config.yaml
hidden_size: 64
norm_place: "pre"
positions: "rope"
rope_fraction: 0.5
init_std_o: 0.0
optimizer: "adamw"
decay_fraction: 0.801
batch_tokens: [8192, 16384]
max_seq_len: 512
doc_mask: true
max_steps: 7214
Each number is 128 + 32 x the weight over its row's rms, rounded and kept within 0 to 255. Layers, rows and columns count from 0. The size above them is the row's rms in percent of the matrix's.

# layer 7 MLP down (transposed), 256x64, rms 0.227, rows 25-124, columns 32-63
size [101  83 120 120 104 102  91  99  98 117 114 102 111 103 105 106  91  92  99 101  96 109  99  93  96  96 114 110  91  88  97 108 101  97  98  98  94  74  92  92 107 105 104 105  93  92  93  95  96  88 115  98 114  98 108  97  96  94 101  90 100  96 108  97  93 104 112  97 122  93 107 103 105  96  96  97  91 107  98 116 100  88  84  95  89  96 100 100  93  97 107  95 104 106  93 102  94  99  85  96]
[[135 108 150 125 135  77 100  99 133 173 106 136 186  73 120 145 121 116 149 107  85  67 136 122 143 165 114 163 125 139 157 152]
 [128 132 178 108 117 105 139  82 175 140  98 164 142 127 147 171  63 136  75 166 130  84 108 114 163 132  81 107 117 145 153 141]
 [130 131 137 146  94 119 179  88 160 145 115 116 128 143  72  78 106 105  91  69 127 120  64 142 202 128 138 178 175 163 114 171]
 [174 162  98 123  91 171 147 209 103 112 104 149  88 160 156  66 125 100 115 191 129 105  84  88 133 146 189 145 163 117  74 118]
 [124 141 152 115 108 148 132 199 183 109 160 101 157  86 108 116 151  63  71  40 136 136 156 103 117 114 146 157 122 144 128 146]
 [104 100 114 166 103 143 113 159 110  76 142 129 105 126 128 142  94  95  87 169 182 116 112 117 187 116 137 181 109 156 128 114]
 [ 79 151  92  89  67 157 147 118 109  76 151 124 131 112 148 146  92 114 122 203 127 173 168 175 164 148 117 133 167 146  42 114]
 [113 151 131 160 148 115  99 145 137 127 101 125 134 127 153 105  32 124  95 170 168 152 106  70 134 114 142 126  82 140 152 158]
 [151 108 203  98 110 146 183 109 148 130 143  92  95 134  82 113 102 100 139 155  58 117  89 130  99 139 104 132 151 149 100 176]
 [140 113 118  34  63 100 100 122 107 120 109 140 140 118 206 129 144  90 104 198  99 106 157 120 162 139 140 131 126  73 127 134]
 [132 104  21 158 113 148 151 114 137 168 105  95 135  78 150 166  72 134 180 100 118 108  89 115  87 190  94  80 155 120 151 140]
 [110 130 138 145 180 171  85 109 185 164 132 136  86 138 182 126  97 103 115 140 118 184 113 121 100 102 155 154 198 115 111 134]
 [161 141 104  96 108 168 119 104 184 146 154  91 127 126 111 134 110 151 138 154 119 135 182 135 171 128 153 207 218 149 143 157]
 [171 136 138  81 110  74 113 190 115 156 108 133 123 168 127 149 160 113 122 124 127 114 177 103 161 138 101  57 120 143 117 125]
 [ 52 154 119 170 148 121 106 127 109 126 169 111 119 133 198 101 104 131 131 127  96  97  85 118 153 142 232 123 110 158  97  97]
 [112 131 149 121 211 149  80 161 148  84  91 125 139 136  92 167 150 135 133 139  67 105 151 159 142 163  90 130  94 153 103 161]
 [157 178  90 106  72 142 139 135 117 131 187 120 157  73 166  99 147 157  79 139  96  99 113 123 174 123 100 191 131 103 152  65]
 [154 102 116 137 112 118 116  83 136 166 184  83 106 129 112 134 124 142 113 163 162 110 127 175 164  49 116 170  81 116 102  88]
 [ 97  97 124 134 105 104 136 177 148 160 140 181 102 120 184  85 159 107  91 132 134 143 143  53  92 173 207 138  91 131 180 143]
 [163 145  77 156 109 197  74 162 158 155 119 144  99 112 148 173 132 141  96 175 105 111 187 123  99 197 113 161 128 136 150 158]
 [106  94 126 120 105  87 129 163 139  99 141 100 107 133  80  80  78 123 117 162 185 138 120 137 198  94 114 207 171 136 192 115]
 [186 162 186  97 161 124 165 153 120 133 159 121 135 164 137  71 136 189 150 207 141 149 150 124 102 167 153 115 116 118  88 136]
 [115 152  80 124 102 162 103 173 116 110 158 129 153 158 141 118 162 152 129 137 162 174  90  91 104 152 134 140  50 162 105 193]
 [115 112 178  90 143 122 147 110 130 158  76 136 113  85  92 130 128 150 140 157 108 127  42 109 146 145 114  72  93 172  78 122]
 [185 102 130  87  76 168  78 181 151 113 156 128 147 149 147  67 109  99 120 116 100 138 170 153 146 144 135 172 137 170 103 173]
 [158 131  82 109 139 186 137  83 138  79  86 175 143  94 116 124 143 176 117 134 139 140 124 128  84 193 150 135 160 128  72 170]
 [211  93  73 132  95 121 131 104 223 114 118 126 148  40 131 144 120 117 149 164  95 143 130 130  87 166 130 146 152 144 126 110]
 [171 174  95  84  99 152 120 108 152 138 136 170 148  63 120 110 142 115 168 117 111 155 136 165 150 140 159 167 151 118 133 140]
 [ 79 150 153 183 145 140 173  70 130  87 145 150  88 117  82 162 122  97 120 185 154 139 148 163 130 106  77 154  83 171 118 154]
 [155  28 109 144  99 124 101 119 164 132 178 132 107 132 133 109 102 127 140 133 110 113 156 134 137 220  79 163 124 158  89 111]
 [ 83  33 138 152 209 142 139  84 153 144 165 137 191  99 142 155 131 112 105 121 106 107  67  64 151 121 115 164 140 129 143 134]
 [105  61 136  75  90 153 117 150 122 145  88  56 111  99 122 107  71 148 116 182 125 102 103 118 146 111 153 111  85 124 146 216]
 [152 100 147  81 168 149  97  91 115 158  78 106  98 119 163 121 143 151 155 199 138 149 101 135 123 126  88 146 157 118 172 153]
 [105  72  94 177 100  93 127  56 125 117 181 171 175 117 134 193  89 109  94 113 136 186  97 145 136 124 129  92 223 152 102 121]
 [145 124 120 110 115 129 163  88 160 120 123 179 116 119 112 117 123 142  94 184 110 116 162 181 181 142 108 167 101 129  96 158]
 [158 161 117 139 130 137  70 130 152 133  79 148  74  94 131  97 177 114 174 114 142 149 160  77 146 195  64  97 142 150 147 165]
 [120 194 121  96 150  92 136  91 138 124 147 190 131 154 132 177 140 109 176 163 145 158 135  82  92 123 134 169 128 118 208 214]
 [102 110 149 132 197 161 166 119 116 124 177  79 160 126 112 115 129 126 184 139 127 192  93 166 123 126 174 130 146 161  80 183]
 [143  79 116  99 130  74 147  81 146 129 165 146 120 161 154 126 108 144 194 137 130 169 129  70 186 122 188 149 109 141 112 174]
 [132  63 124  86 119 130 127 110 125 160 183 117 159 146  97  81 171 107 143 138  69 158 135  83 143 138  98 137  91 118 143 147]
 [150  64 164 114 155 171  89  88 193 126 110 118 197 119 107 123 162 209 121  98  99 145 169 132 113 135 124 127 138 114  97  97]
 [ 28 184 124 126 139 114 144 105 108  67 121 144 142 101 156 150 152 104 143 165 156  85 136 217 154 122 120 105 161 133 139 141]
 [108 120  85 109 148 189 117 160 150 105 131 164 167  89 178 165 101 163  57 175 111 112 128 145 147 159  58 134  98  97 128 109]
 [109 165  87 131  90 152 118  93  71 125 155  80 124 131 134  87 114 132 173 107 111 140  89  88 141  75  81  90 152 162 176 189]
 [142  65 102 138 134 118  73 104  87 134 127 105 128  95 121 158 131 156 131 130 100 152 116 104 110 193  87 196 162 154 140 132]
 [109 148 126 159 183 142  80 124 185 141  98 131 205 108  91 181  99 151 116  60 131 173 145  84 113 167 143  79 111 149 201 152]
 [104 126  75  85 109 108 114 136 186 101 150  79 120  98 131 199 143 223 140 147 145 104 138 134 179 147 159  93 117 123 146 152]
 [126  70 129 146  99 142  68 136 133 135 138 110  65 108 161 121 116  98 122 115 125 138 165 186 101 171 109 109 158 165 141 144]
 [122 142 182 124  79 104  83 175 153  98 115 131 139 104 152 113 116 111  54 151  93 127  96 107  94  33 181 194  72 104 221  84]
 [154 132 111 154 154 121 143 128 124 150 129 172 146 129 123 106  78 127 132 122 125 157  82 101  95 104 106 119  82 116 126 151]
 [135 105 153  74  84 115  98 110 134 126 154 130 129 112 204 155 157 122 145 145 137 124 201 117 153 168 114 180 130  73 131 119]
 [139 170  73 157  95 109 143 144 160  94 144 100 124 184 103 186 137 130 109 111 117 112 138  65 162 121  85 126  85 175 164  87]
 [163 132 141 142 148  81 146 113 167 146  84  59 157 144  68 122 111 118 183 159 153 140 177 120 179  72 134 105 165 147 185  95]
 [ 89 133 109 163 164 114 126 165 128 203 105 124  99 161 151 136 171 111  89 157  80 143 169 106  79 169 114 168 117 163  96 127]
 [118 135  80 118  96 157 109 175 124  86 135 131 105 185 132 134 121 104 112 146 129 127  73 114 153 135 135  90 108 147  96  52]
 [147 112 186 117 105 117  78 129 181 153 147 164 131 110 159 145  96 116  65 148 157  93 133 102 125 133 121 193 155  73 100  81]
 [124 125  76 111 134 144 136 155  89 120 165 125  93 104 123 153 143 150 116 138  81 114 138 142 111 105  90 162 111 180 154 154]
 [125 125 136 137 106 160 198  86 131  95 138  93 116 167 146 149 131 143 125 121 102 145  95 177  95 132  98 130 122 155 102 154]
 [129 143 103 163 182 113  84  95 122 136 141 153 157  87  73 135 104  96 143 115 165 123 154 164 127  73 165 153 148 123 104 225]
 [ 96  85 169 137 148 150  97  77 118 150  90 116 131  78 169  70 169 149 149 149 149 147  87 113 141 152  96 127 104 200 138 148]
 [132 128  97 111 130 149 122 118 116 132  80 162 155 127 161 123 113 159 141 185 114 203 141 128  67 175  68  73 170 142 179 138]
 [ 66 155 151  96  90 178  82 165 108  94  99 132 132 124 138 145 127 161  93 183 134 128  93 147 126 119 139  90 124 149 196 103]
 [ 97 123 120  78  97 194 160 192 110 132 175 125 105 102  97 134 111 187  78 162 126 120 174  79  98 152 137  85 139  69 124 154]
 [133 124 121  79 143 211 141  68 181 162 108 156 111 143 165 142 116  58 156 121 123 126 151 145 141 105 107 159 117  83 122  81]
 [ 97 159 144 121 175 132 170  99 149 141  93 100 118  96 118  87 159 101 147 112 146  83 172 138  88  75 144 147  99 116 154 193]
 [100 108 121 163 122 171 161  86  86 140 160 126 140 115  82 120 161 143  97 141 104 176  71 150 151 129 193 127 200 149 124 145]
 [126 137 107 152 114 139 113 182  65 137 150 141 193  97 136  92 155  92 106 165 136 191 104 116 124 146 121 172  99 117 135 111]
 [115 118 167 148  90 128 121 109  94  83 140 119 130 114 108 129 129 148 148 120 171 149 155 128 152 115  44 209 109 198 110 100]
 [140 122  87 155 128 103 112 120 126 149  46 150 132 117 108  99 135 137 135 154  82 185 145 126 136 151 145 158 145 168  98 112]
 [137  80 108  98  77 172 141 131 148 173 105 156 177  68 155  99 166 149 113 101 103 149 138 132 147 100  90 138  99 175 133 164]
 [167  94 123 178  74  99  87 111 134 168  84 176 106 102 117 179 107 129 140 113 179  84 157  63 124 107 136 149  90 149 112 180]
 [168 125 135 135 103 203  90 119 106 103 126 121 162 208 171 127 115 107 153  96 147 192 160  86  81 129 147  92  93 143 128 129]
 [ 67  90 175 198 135 119 156 136 117 128 154 142 169 100 119 164 118  65 145  41 151 109  95 136 123 125 130 133 100 188 151 141]
 [146 114  68 109 138 125 120 117 111  85 104 147 126 123 151  76 127 120  94 166 109 110 135 157 170 144 108  81 137 162 156 140]
 [163 104 135  98  90 145  79 117 160 108 141 124 105 146 116 130 130 115  98 124 186 121 112  41 132 111 192 142 140 122 126  81]
 [ 51  73 120 135 172 154 156 205  96 106 100 109  66 112 150 145 161 145 124  89 130  55 158 175 139 136 104 156 130 155 114 131]
 [120 164 177 115 159 107 140 147 113 121  97 133 132 166 118 113 101 190 159  78 139 131 167  73  96 174  90 169 101 170  85 127]
 [146 146 131 102 127 138  72 155 138  83 115 100 132  94  84  73 116 170 166 165 128 105 105 130  70 121 121 137  92 130 164  70]
 [ 67 135 169  50  38 119 128 103 155  57 123 113 131  93 113  93  93 139 102 148 133 140 142 144  96 125 127 123 134 111  87  96]
 [155 129  87 123 149 149 124 101  89  95 111 106 158 144 112 137  92 146 152 113 102 117 136  84  86 138  80 129 110 175 113 112]
 [155 163 138  93 125 137  44 167  91 103 116 128 111 126 103 173 139 165  57 152 140  70 112 134 107 166 161 116 145  92 127 155]
 [167 112 162  98  67  79 112 111  67 124 100 129 140 112 144 132 131 167 169 119  62 105 170 133 108 107 143 134 158 160 125 128]
 [ 96 126 117 148 106 130  85 127 103 156 121  76 176  90 153 152 135 167 100 136  52 107 156 117 111 176 110  72 124 102 159 148]
 [119 165  77 156 149 174 129 112 102 104 140  80 146 139 134 113  79 127  79 156 114  76  88 154 164 116 147 189 188 130  54 111]
 [145  92  82 171 114 126 156 108 117 149  90 108 173  95 125 143 144 152 127  78 121  87  92 100  75 124 106 151 116 177 117 134]
 [105  78 230 137 128 121 101 168 145 127 116 133  79  90 176  94 130 120 163 130 141 136 141  50 162 142 128 118 131 110 110 160]
 [ 84 119 126  84 101 149 170 120 189 137 191 120 126 143 115 124 123 170 102 136 148 106  85 127 137 126 122 192 165  70  88 108]
 [115 120 109 172 122 196 123 124  83  70 146 108 120 210 101 122 166 149 136 124 129 168 137  88 167 120 107 110 141 117 126  94]
 [109 193 152 103 175 164 106  98 107 135 157 129 139 115  91 112 166 102 155 187 144 194  73 104 116 149 110 148  83 154 142 150]
 [118 101  88  83 114  85 112 163 141 128 118 123 168 153 146 116  81  81  98 101 173 113 202  81 138 178  74 150 151 154 129  95]
 [123  81 168  98 140 145 171 183 120 112 112 124 175  91 162 101  76  80 121 144 108 105 181 156 179 133 131 122 128 155  57 131]
 [139 110  87  91 161 162 191  58 127 119 121 124 139 158 107 113 120 149  86 162  96 136 139 142 132  88 156 118 154 118  88 140]
 [ 99  93  97 167 136 134 114 140 108 131 108 102  53 153 129 102 136  66 174 122 147 155 108 166 143 127  95 125 154 125 107  84]
 [163 131 111 159 120 129 159 189  87 121  80  84 106 188 148 154 100 175 126 114  96 117 104 106 100 146 103 122 150 132 169 126]
 [108 146 139 126 122 179 180  62 133 157 153 132 101  83 150  90 112  89  84 129  84 103 158  69 138 188 104 116 109 100 113 118]
 [171 136 157  92  85 129 174 134 128 128  80  93 139  97 102 111  95 101 122 138 156 120  77  98 171 184  64 104 111  41 155  91]
 [109 144 163 136  70 138 147  82 134 134  81 117 120 143  81 130  57 121 148 151  87 169 140 114 142 120 152 147  48 140  50 131]
 [ 88 159 135  84 108 189 148 146 136 171 107  84  59 129  75 115  98 129 133  97 107 139 100 149  33  74 162 145 120 136 108 134]
 [189 165 190 136 108 119 142 159 112 123 119 117 117 105 128 151 118 156 136 128 123 165 100  74 102 145 117 106 115 185 109  71]
 [155 111  84 162 171  72 131 176 113 117  79 149 197  77 144 115 137  86 147 147 116 132 159  87 133 131 129 113 145 149 178 125]]
# layer 7 MLP up, 256x64, rms 0.236, rows 26-125, columns 32-63
size [ 83 108 110  96 106  93  98  97 131 111  98 106 100 111 125  96  91 102  97  99 102 101  94  98 105 105 120  91  90 104 101 103 111  96  94  88  65  92  95  98 110 100 104  98  95  90 103  95  87 127 104 109  96 105 101  86  91  96  86 108  98 108  96  87  99 111 107 112 107 106  94 100 101  95 107  98 102 111 115  97  88  86  99  86  95  98 100 100  94 105  94 101 106  91  92  95 102  82  93  98]
[[111 147 176 100 146 129  92  97 161 169 101 157 109 155 121 152 100 158 164  96 105  73 186 116 124 128 137 117 139  89 152 143]
 [140  83 166 136 145 174 137 144  87 129 107  97  94 138  80  38 122 128 111 102 179 140 103 124 195 100  97  79 145  78 135 113]
 [142  92 104 146  82  82  56 105 116  95 154  69 141 156 102 114 141 121 123 122 151 165 132 158 141 117 176  76  90  82 136  72]
 [153 123 132 143 135  99 157 132 134 122 105 113  98 127  28  93 124 115 100 126 153 197  73 127 177  80 180 144 157 145 139 144]
 [142 122 141 158 165 155 140 106 158 114 171 117  98 191 106 110 167 136 179 137 113 142 144 138 146 108 130 139 109 115 126 176]
 [178 112 125 133 147 151  95 146 127 151 105 114  93 128 147 164 214 120 122  45 118 125 138 138 104 137 125  58 156  72 121 158]
 [128 216 157 129 169 121  67 133  94 151  64  99 101 131 120 167  82 125 113  85 149 118 126 116  89 104 165 146  79 103 143 131]
 [209 159 177 123  91 135 175 123 119 119  93 108 111 147  85 127 127 133 122  72 103 109  86 118  50  95 106  18 134 127 169 133]
 [132 163 152 122 155 140 103  61 144 141 144 132 109 118 135 153 206 150 142  82 118 171 141 104 156  95 117 124 148  82 147 131]
 [117 144 152 190 127 129 138  99 147  93 114 109  65 152 137  90  75  83 171  92 130 128 107  98  80 132 114 104 179  67 121 104]
 [142 138 144 143 129 146 122 127 141 139 156 132  97 175 133 102 107 170 183 181 160 188  67 166 129 107 143 133 143  81 142  73]
 [155 128 105 114  84  72  98  92 150 178  85 138 124 168 142  91 108 116 112  94 135 174  95 165 169 110 150 102 141  87 124 147]
 [186  75 110 106 202 112 145  75  90 153 142 146 140 157 124 136 101 204 131  97 161  85 130 121 152 150 143  83 116  96  88 134]
 [ 85 191 129 143 105 118 125 153  62 165 136 109 120 130 141  58 206 134 188 117 137 107 135 128 106  59 151 140 116 119 116  86]
 [145 132 174 152 155  85  98 122 114  93 144  96 116 153  50 131 145 145 148 141 127 153 139 139 107 132 172  73 110 151 117 155]
 [160 140 140 119 164 113  94 136 117 172 145 135  98 189 130  79 192 123 106 127 106  98  99 101 132 127  86 119 132  70 123  86]
 [128 146 161  99 169 118 105  77 154  86 224 116 150 133 145 113 177 149 135 163 159 148 124 134 143 129 129 122 110  57 167 128]
 [193 150 123 145 137  96  93 102  45 109 179  99  70 133 112  67 182 106 136 120 156  84  94 203 151 152 115 163 128 103 126 118]
 [ 95 134 137  60 130  90 145 135  99 161 145 108  87 108 108 133 114 145 165 162 171 134  97 121 104 158 201 140 106  84 107 159]
 [137 165 102 103 176 154  77 172 157 105  84 131  94  88 138  85 110 186 169 109 133 173 120 149  71  68 143 128 181 120 111 109]
 [139  92 145  82  84  77  81 162 104 127 198  76  71 197 100 135  79  92  85 127 175 106 158 128 135 131 110  80 144 139 110 140]
 [132 106 153  95 129 109 128 147 156 147 121 125 127  95  84  87  87 119 121 151 140 155  71 132  70 139 153 131 115 117 172 171]
 [132 196 126  93 187 134  65 142 116 123 143 139  81 178 117  96 120  62 143  91 190  83 163  90 147 114 144 135 121 169 128 120]
 [155 150 110  62  98 119  90 134 155 109 103 143 130 137  96  96 154 126 146 103 112 163 119 120 132 104 119 154 196 135 179  75]
 [126 140 139 131 158 132 127 170 133 163 127 146 101 107 134  58 132 144 127  86 185  94 111 149 109  92 170  73 118 149 170 150]
 [141 111 141  99 143 159  62 125 118 114 103 140  70 133 118 102 170 113 170 144 122 133 134 167 165 144 129 147 123  88 134 131]
 [141 102 183  99 191 131  82  75 142 214 129 136 130  86  74 156 152 152 171 108 116  94  83 140 150  97 163 112 181 110 193 153]
 [ 94  97 181 119 159 135  96 119 143 142 127 132 123 179 111  95 119 172 127 104 107 122 108  80 138 107 142 140 126 109 116 181]
 [201 110 149 120 136  93 158 110 131 159 131 125 124 132  85 156 181 185  76 105 103  71  82 119  93 159 133 113 105  83  89 146]
 [112 173 101 171 173 132 142  86 148 105 121  93 126 145  64  86 111 176 128 136 141 108  96  90 113  58 182 135 129 134  80 102]
 [163  97 131 126 125 135  86 167 134 100 148 126 112 132 111 131 170 119 143 123  97 144 149 142  99  92 110 100  85 115 156  81]
 [ 86 205 141 124 133  78 127  65  62 124 129 130 131 117 149 142 171 103 108 155 145 106  93 139 167  44  99 122 110  98 153 137]
 [116 110 119  83 165  95  54  99 137 166 124 140  92 211 134 145 132 183 167 172 111 115 103 164  76 109 200 101 127 121 186 102]
 [216 184 136  86 144 128 130 118  94  95  97 139 102 112  35 125 186 120 171 127 128 122 127 133 111 101 119 106 121  88 166 145]
 [177 105 154 161 109 157 120  77 124 205 116 149  68 109 102 141 121 145 181 110 119 100  76 105 168  95  80 137 155  84 128 161]
 [111 145 126  73 133  89  85 174  94 149 148 146 120 136 130 105 153 151 144 130 181 212 102 121 105 121 107 139 116  75  90 129]
 [159 119 135 110  94 120 146 185 126 116  76 163 104 139  96 149 115 156  91 116 149 172 103 102  98 103  50  96 185  96 168  86]
 [141  86 181 154 112 127 157 127 135 206 100 100 131 167 118 112 139 134 134 112 145 220 178 118 102 100 139 127 127  85 129 159]
 [138 191  83 168 127  88 143  83 133 139 165  77 114 150 103 140 116 117 141 113 221 141 122 182 128 127 149 101 138 158 138 114]
 [153 172 110 120 107  67  97 140 118 131 111 132 107 115 117 102 100 137 155 103 125 151  90 176 139  91 129 161 132 108 185 153]
 [104 180 146 159  90 107 101 148 131 162 110 132 126 143 156 128 171 101 127 129 119 164  78 165 173  94 148 159 163  89 108 107]
 [146 177 111 119 134 101 105 144  94 121 142  90  71 160 130 147  83  98  97 149 135 122  68 163 152 104 153  58 110 127  92 127]
 [129  83 159 135 106 104 118  99 114 162 130  57  91 140 104  94 108  80 164 126 130  88  89  91  88  72  97 136  76 138 148 148]
 [136 112 108 110 101 133 102 141 106 147 147 128  67 130 162 101 146  96  86  88 108 216  68 145 128 109 120  79 122 101 145 151]
 [ 89 136 132 104 151 109 129 107 151 150 146 103 117 114  90  48 137  77 152 164 149  68 134  75 130 123 166 123 159 127 124 160]
 [117  66 122 119 166 138  80 138 138 168  90 149  98  78 117 134  84 122 159  70 135 127 144 129 137 123  79 105 140  82 112 127]
 [147 162 127 109  91 164 141 121 134 196 103 111 103 171 117 139 163 135 101 103 129 141 118 108 144  93 138  47 201 119 128 154]
 [134  91 128 105 118 146 129  82 159 136 118  58  79 173 123 123 130 126 174  72 135  95  87 116 120 111 171  83 106 141 166 121]
 [ 97 112 150 109 108 157 142 117 134  96  31 149  64 177 154 162  77 177 124 125 111 149  84 119 122 108 109 128 155  70 147 127]
 [154 149 146  49 163 134  89  75 154 132 115 124 102 165 140 150 155 166 177  92 130 136 103 120 167 123 104 109 126  90 142 139]
 [180 164  76 170 178  86 132 143 134 207 167 104  84 144 146 147 152 148 111 137 109 162 104 100 155  50 121  98 177 101 177 105]
 [167 135 198 162 126  91 138 123  89 136 128 127 149  99 145 141  74 167 148 124 130 140 146 147 170 106 136 105 221  91 201 117]
 [194  97 147 100 119  91  58 141  75 122 108 132 139 134 140  88 100 122  88 140 183 171 147 134 110 102 197 144 142 159 114  60]
 [145 106 130 115 179 108 171 111  79 177 101 139 108 171 154  81 147 130 119 122 198 131  83 114 160 133 137  78 120  87  70  32]
 [198 161 123 167 132 100  92 101  97 142 143 141 118 137 135 120 114 111 225  73 168 139  86 163 109 136 149  87 162 146 131  83]
 [158  84 171 124  96 114 120 108  44 142 121 102 132  97 125 109 155 139 109 127 134 147 115 121  69  99 111 113 123  48 167  81]
 [147 115 153 203  85 106 131 155  97 179 115 106  78 115 152 139 132 206  76 123  95 152  77  93 173 137 136 134 159 107  86 143]
 [182 119 130 183 138 113 112 109 120 147 133 164 127  93 127 130 189  92 124 150 164 104 122  95 172  80 113  57 149  57 118 153]
 [171 142 153 143  98 112 139 109 132 137 143  62 119 113 158 145 151 130 156 131 129 107  85 132 156  90  97  55 148 176 139 125]
 [147 104 148 113 136 145 135  86  93 103 115  84 143 100 122 108 174 160 177  87 197 170 148 116  72 128 120 100 129 148 132 165]
 [ 95 145 140 213 135  87 168 125 106 152 157 116 125 175 120 130 188 109 115 121 106 172 123 188 184  89 124 129 181  79  85 104]
 [169  91 125 156  88 113 126  89 122 106 144  53  81 113 146 145 134 134 126 133 115 191 173 209 158  62 150 126 155 148 124  52]
 [178  96 156 155 112  56  76 166  63 120 108 120 148 141  96  89 141 179 124 128 110 134  55 103 115 148 170 107 155 129 139 149]
 [157 105 145 121  82  95 125 108 125 162 155 167 119 130 134 105 111 110 120 124 160 119  98 126 149 111 128 144 165  73 122 165]
 [ 82 150 144 146  95 154 109 118 121 169  75 122 148 214 126 130 120 155 145 111  99 100 147 190 106 128 152 106 149 129 189 120]
 [105 146 135 114 151 139 159 166  99 189 101 149 133 115 108 129 171 153 183 114 108 131 114 117  77  68 129  89 121 116 139  89]
 [144  77 162 162 169 137 157  71 123  94 134 122  71 109 113  39 150 155 144 117 154 133 135 127  96 140 116 158 119 137  81  93]
 [130 128 172 118 196 113 141  88 157 161 120 125 159 142 134  94 120 188 114  84 112 119 125  85 135 130 169 114 120 102  99 131]
 [148 163 165 124 134 133 110 126 124 158  51 152  77 119 152  92 176 124 173 101 168 165 144 133 140 123 122  90 179 121 118 142]
 [161 129 187 110 192  91 168 127 140 131 126 134  97 187 132  80 138 152 179  97 139 120 155 178 145 109 131  89 107  75 130  91]
 [137 158 122 167 167 153 107 139  63 133 139 121 135 132 153 146 160 143 147 121 118  77 121 194 129 145 104  94 139 140 163 111]
 [ 82 167 145 122  75  75  98 134  98 117 150 125 128 115  83 115 143  98 196 144  84  94  95 108  88 137 130 112 222  94 159 169]
 [ 96  78 157 146 158 152 124 173 163 115 107 149 149 209  79  93 132 142 130 153 174 134 142 162 104 145 160  90 172 138 122 123]
 [149 124 139 152 147 138 151 161 157 158 132 117  97 136 115  89 153 117 195 141 109 169 178 210  63 103 112 135 154 109 171 139]
 [102 134 188 135 192 100 128 188 160 203 124 108 115 178 128 138 135 105 129  64 148 101 130 192 140 115 146 152  98 143 147 149]
 [117 167  96 130 107 131 108 146 110 134 170 145 121 142 140 146 186 116 151 127 178 113 134 184 134  62 163 172 125 130 171 108]
 [175 102  73 117 124  22 116 163 153 157  95  91 112 140 100  96 192 127 108  90 115 101 107 153 102 107 143  89 127  90 169 122]
 [113 119 170 122 107  79  81  68 136 132 125  84 107 160 100 136 128 115 153 151 149 165 123 125 126  93 168 123 192  80 133 122]
 [112  97 143 132 164 149  96 113 134 171 158  74  81 133 170 153 165 153 194  99 199 165 151 166  79 128 129 153 156 127 169 168]
 [114  75 146 140 114 149 140 118 155 151 143 129 122 142 112  98 108 131 169 143 189 161 112 104 170 114 156 116  74 143 103 128]
 [166 106 147 150 140 135  61 162 139 104  77 145 136 123  91 141 179  85 143  20 119 151 178 138  83 131 113 152 177 148  81 145]
 [101 125 123 116 128 138  91 145 155 142 102 109 121 158  97 135 117 133  85 118 101  74 115 163 102 103 101  93 208 133 216 119]
 [108 132 112  80  74 110  95 138 135 149 162 113 150 156 138  41 165 167 137 146 116 147 130 151 168 105 113 139 122  63 126 124]
 [163 119 129 132 153 128  99  94 154 119 123  99 125 181 118 146 138 152 113  90 146 135 170 123  40 138 122  42 105 109 136 130]
 [174 175 115 150 113 160 166  61 154 108 132 106 115 152  49  92 166 122 214 124 116  76 163 157 128 108 100 115 160 102 136 176]
 [ 71 190  80 161 127 143  88  65 119 161 159 126 158 159  72 151 142 182  82  95 140 144 146 176  63 126 172 129 125  86 163 163]
 [143 157 165 129 163 130  70 119 141 153  96 138 147 120 114 123 150 121 108 100 155 181 158 141 131  77 160 101 130 123 106 136]
 [107 143 183 119 129 116  80 152 150 116 110 120  73 225 120 122 131 178 146 116 156 141  90 103 122  47 124  67 110 118 169 145]
 [166  68  72 115 164 115 154 133 117 156  81  48 165 140 124 102 191  92 232 124 143 156 141 165 117 110 140 136 138 156 118 131]
 [127 118 152 118 126  67 125 126  82 124 109 129  97 110 134  98 130 130  82 171 136 116 133 135 159 111 120 131 127  71 170  75]
 [102 154 170 121 109 112 106 155 110 141 134 136  83 134 145  44 112 177 181 156 186 150 131 146 126 125 129  95 126 141 120 104]
 [131 137  78  85  82 170 135 135  69 104 140 103 124 123 114 100 124 118 151 154 191  81 114 151  60 101 156 125 116 130 142  75]
 [182 121 157 135  73 100 127  80  97 131 128  85 107 134  89  65  96 160  98  74 138 126 116 120  84 147 101 105 133  69 152 152]
 [114 116 148  79 119 172 115 170 151 138 136 122 115  91 142 106 119 144 104  75 152 151 124  85 138  78 174 107 120  71 118 116]
 [135 184 147 163 147  96 150 142 119 181  80  98 187 168  67 162 212 148 168  89 143 116 134 136  84 134 140  87  99 111 152 135]
 [150 112 133 233 140 159 130 155 137 150 149 137 101 101  71 113 117 201 116 127 112 130 152 190  90 147 121  76 110  95 151  78]
 [100 152 124 142 124 131 126 124 107 147  97  89  83 168 108  91 112  79 142 123 184 117  89 130 132 106  89 117 233 107  94 125]
 [179  84 131  83 124 136 110 101 106 144 155 108  74 135  89 159 107 204 156 103 139 137  99  72  70  81 127 101 177 144 137 147]
 [119 146 150 183 130  95 137 112 127 125 114 110  65 171 139 165 119 137 129 103 171 134 134 110  82  83 163  60 122 134 216 125]
 [206  96 153 107 112  71  80 164 126 161 151 109  93 117 121 108 176 168 146 160 132 149 108 176 128  82 141 107 127 101 171  50]]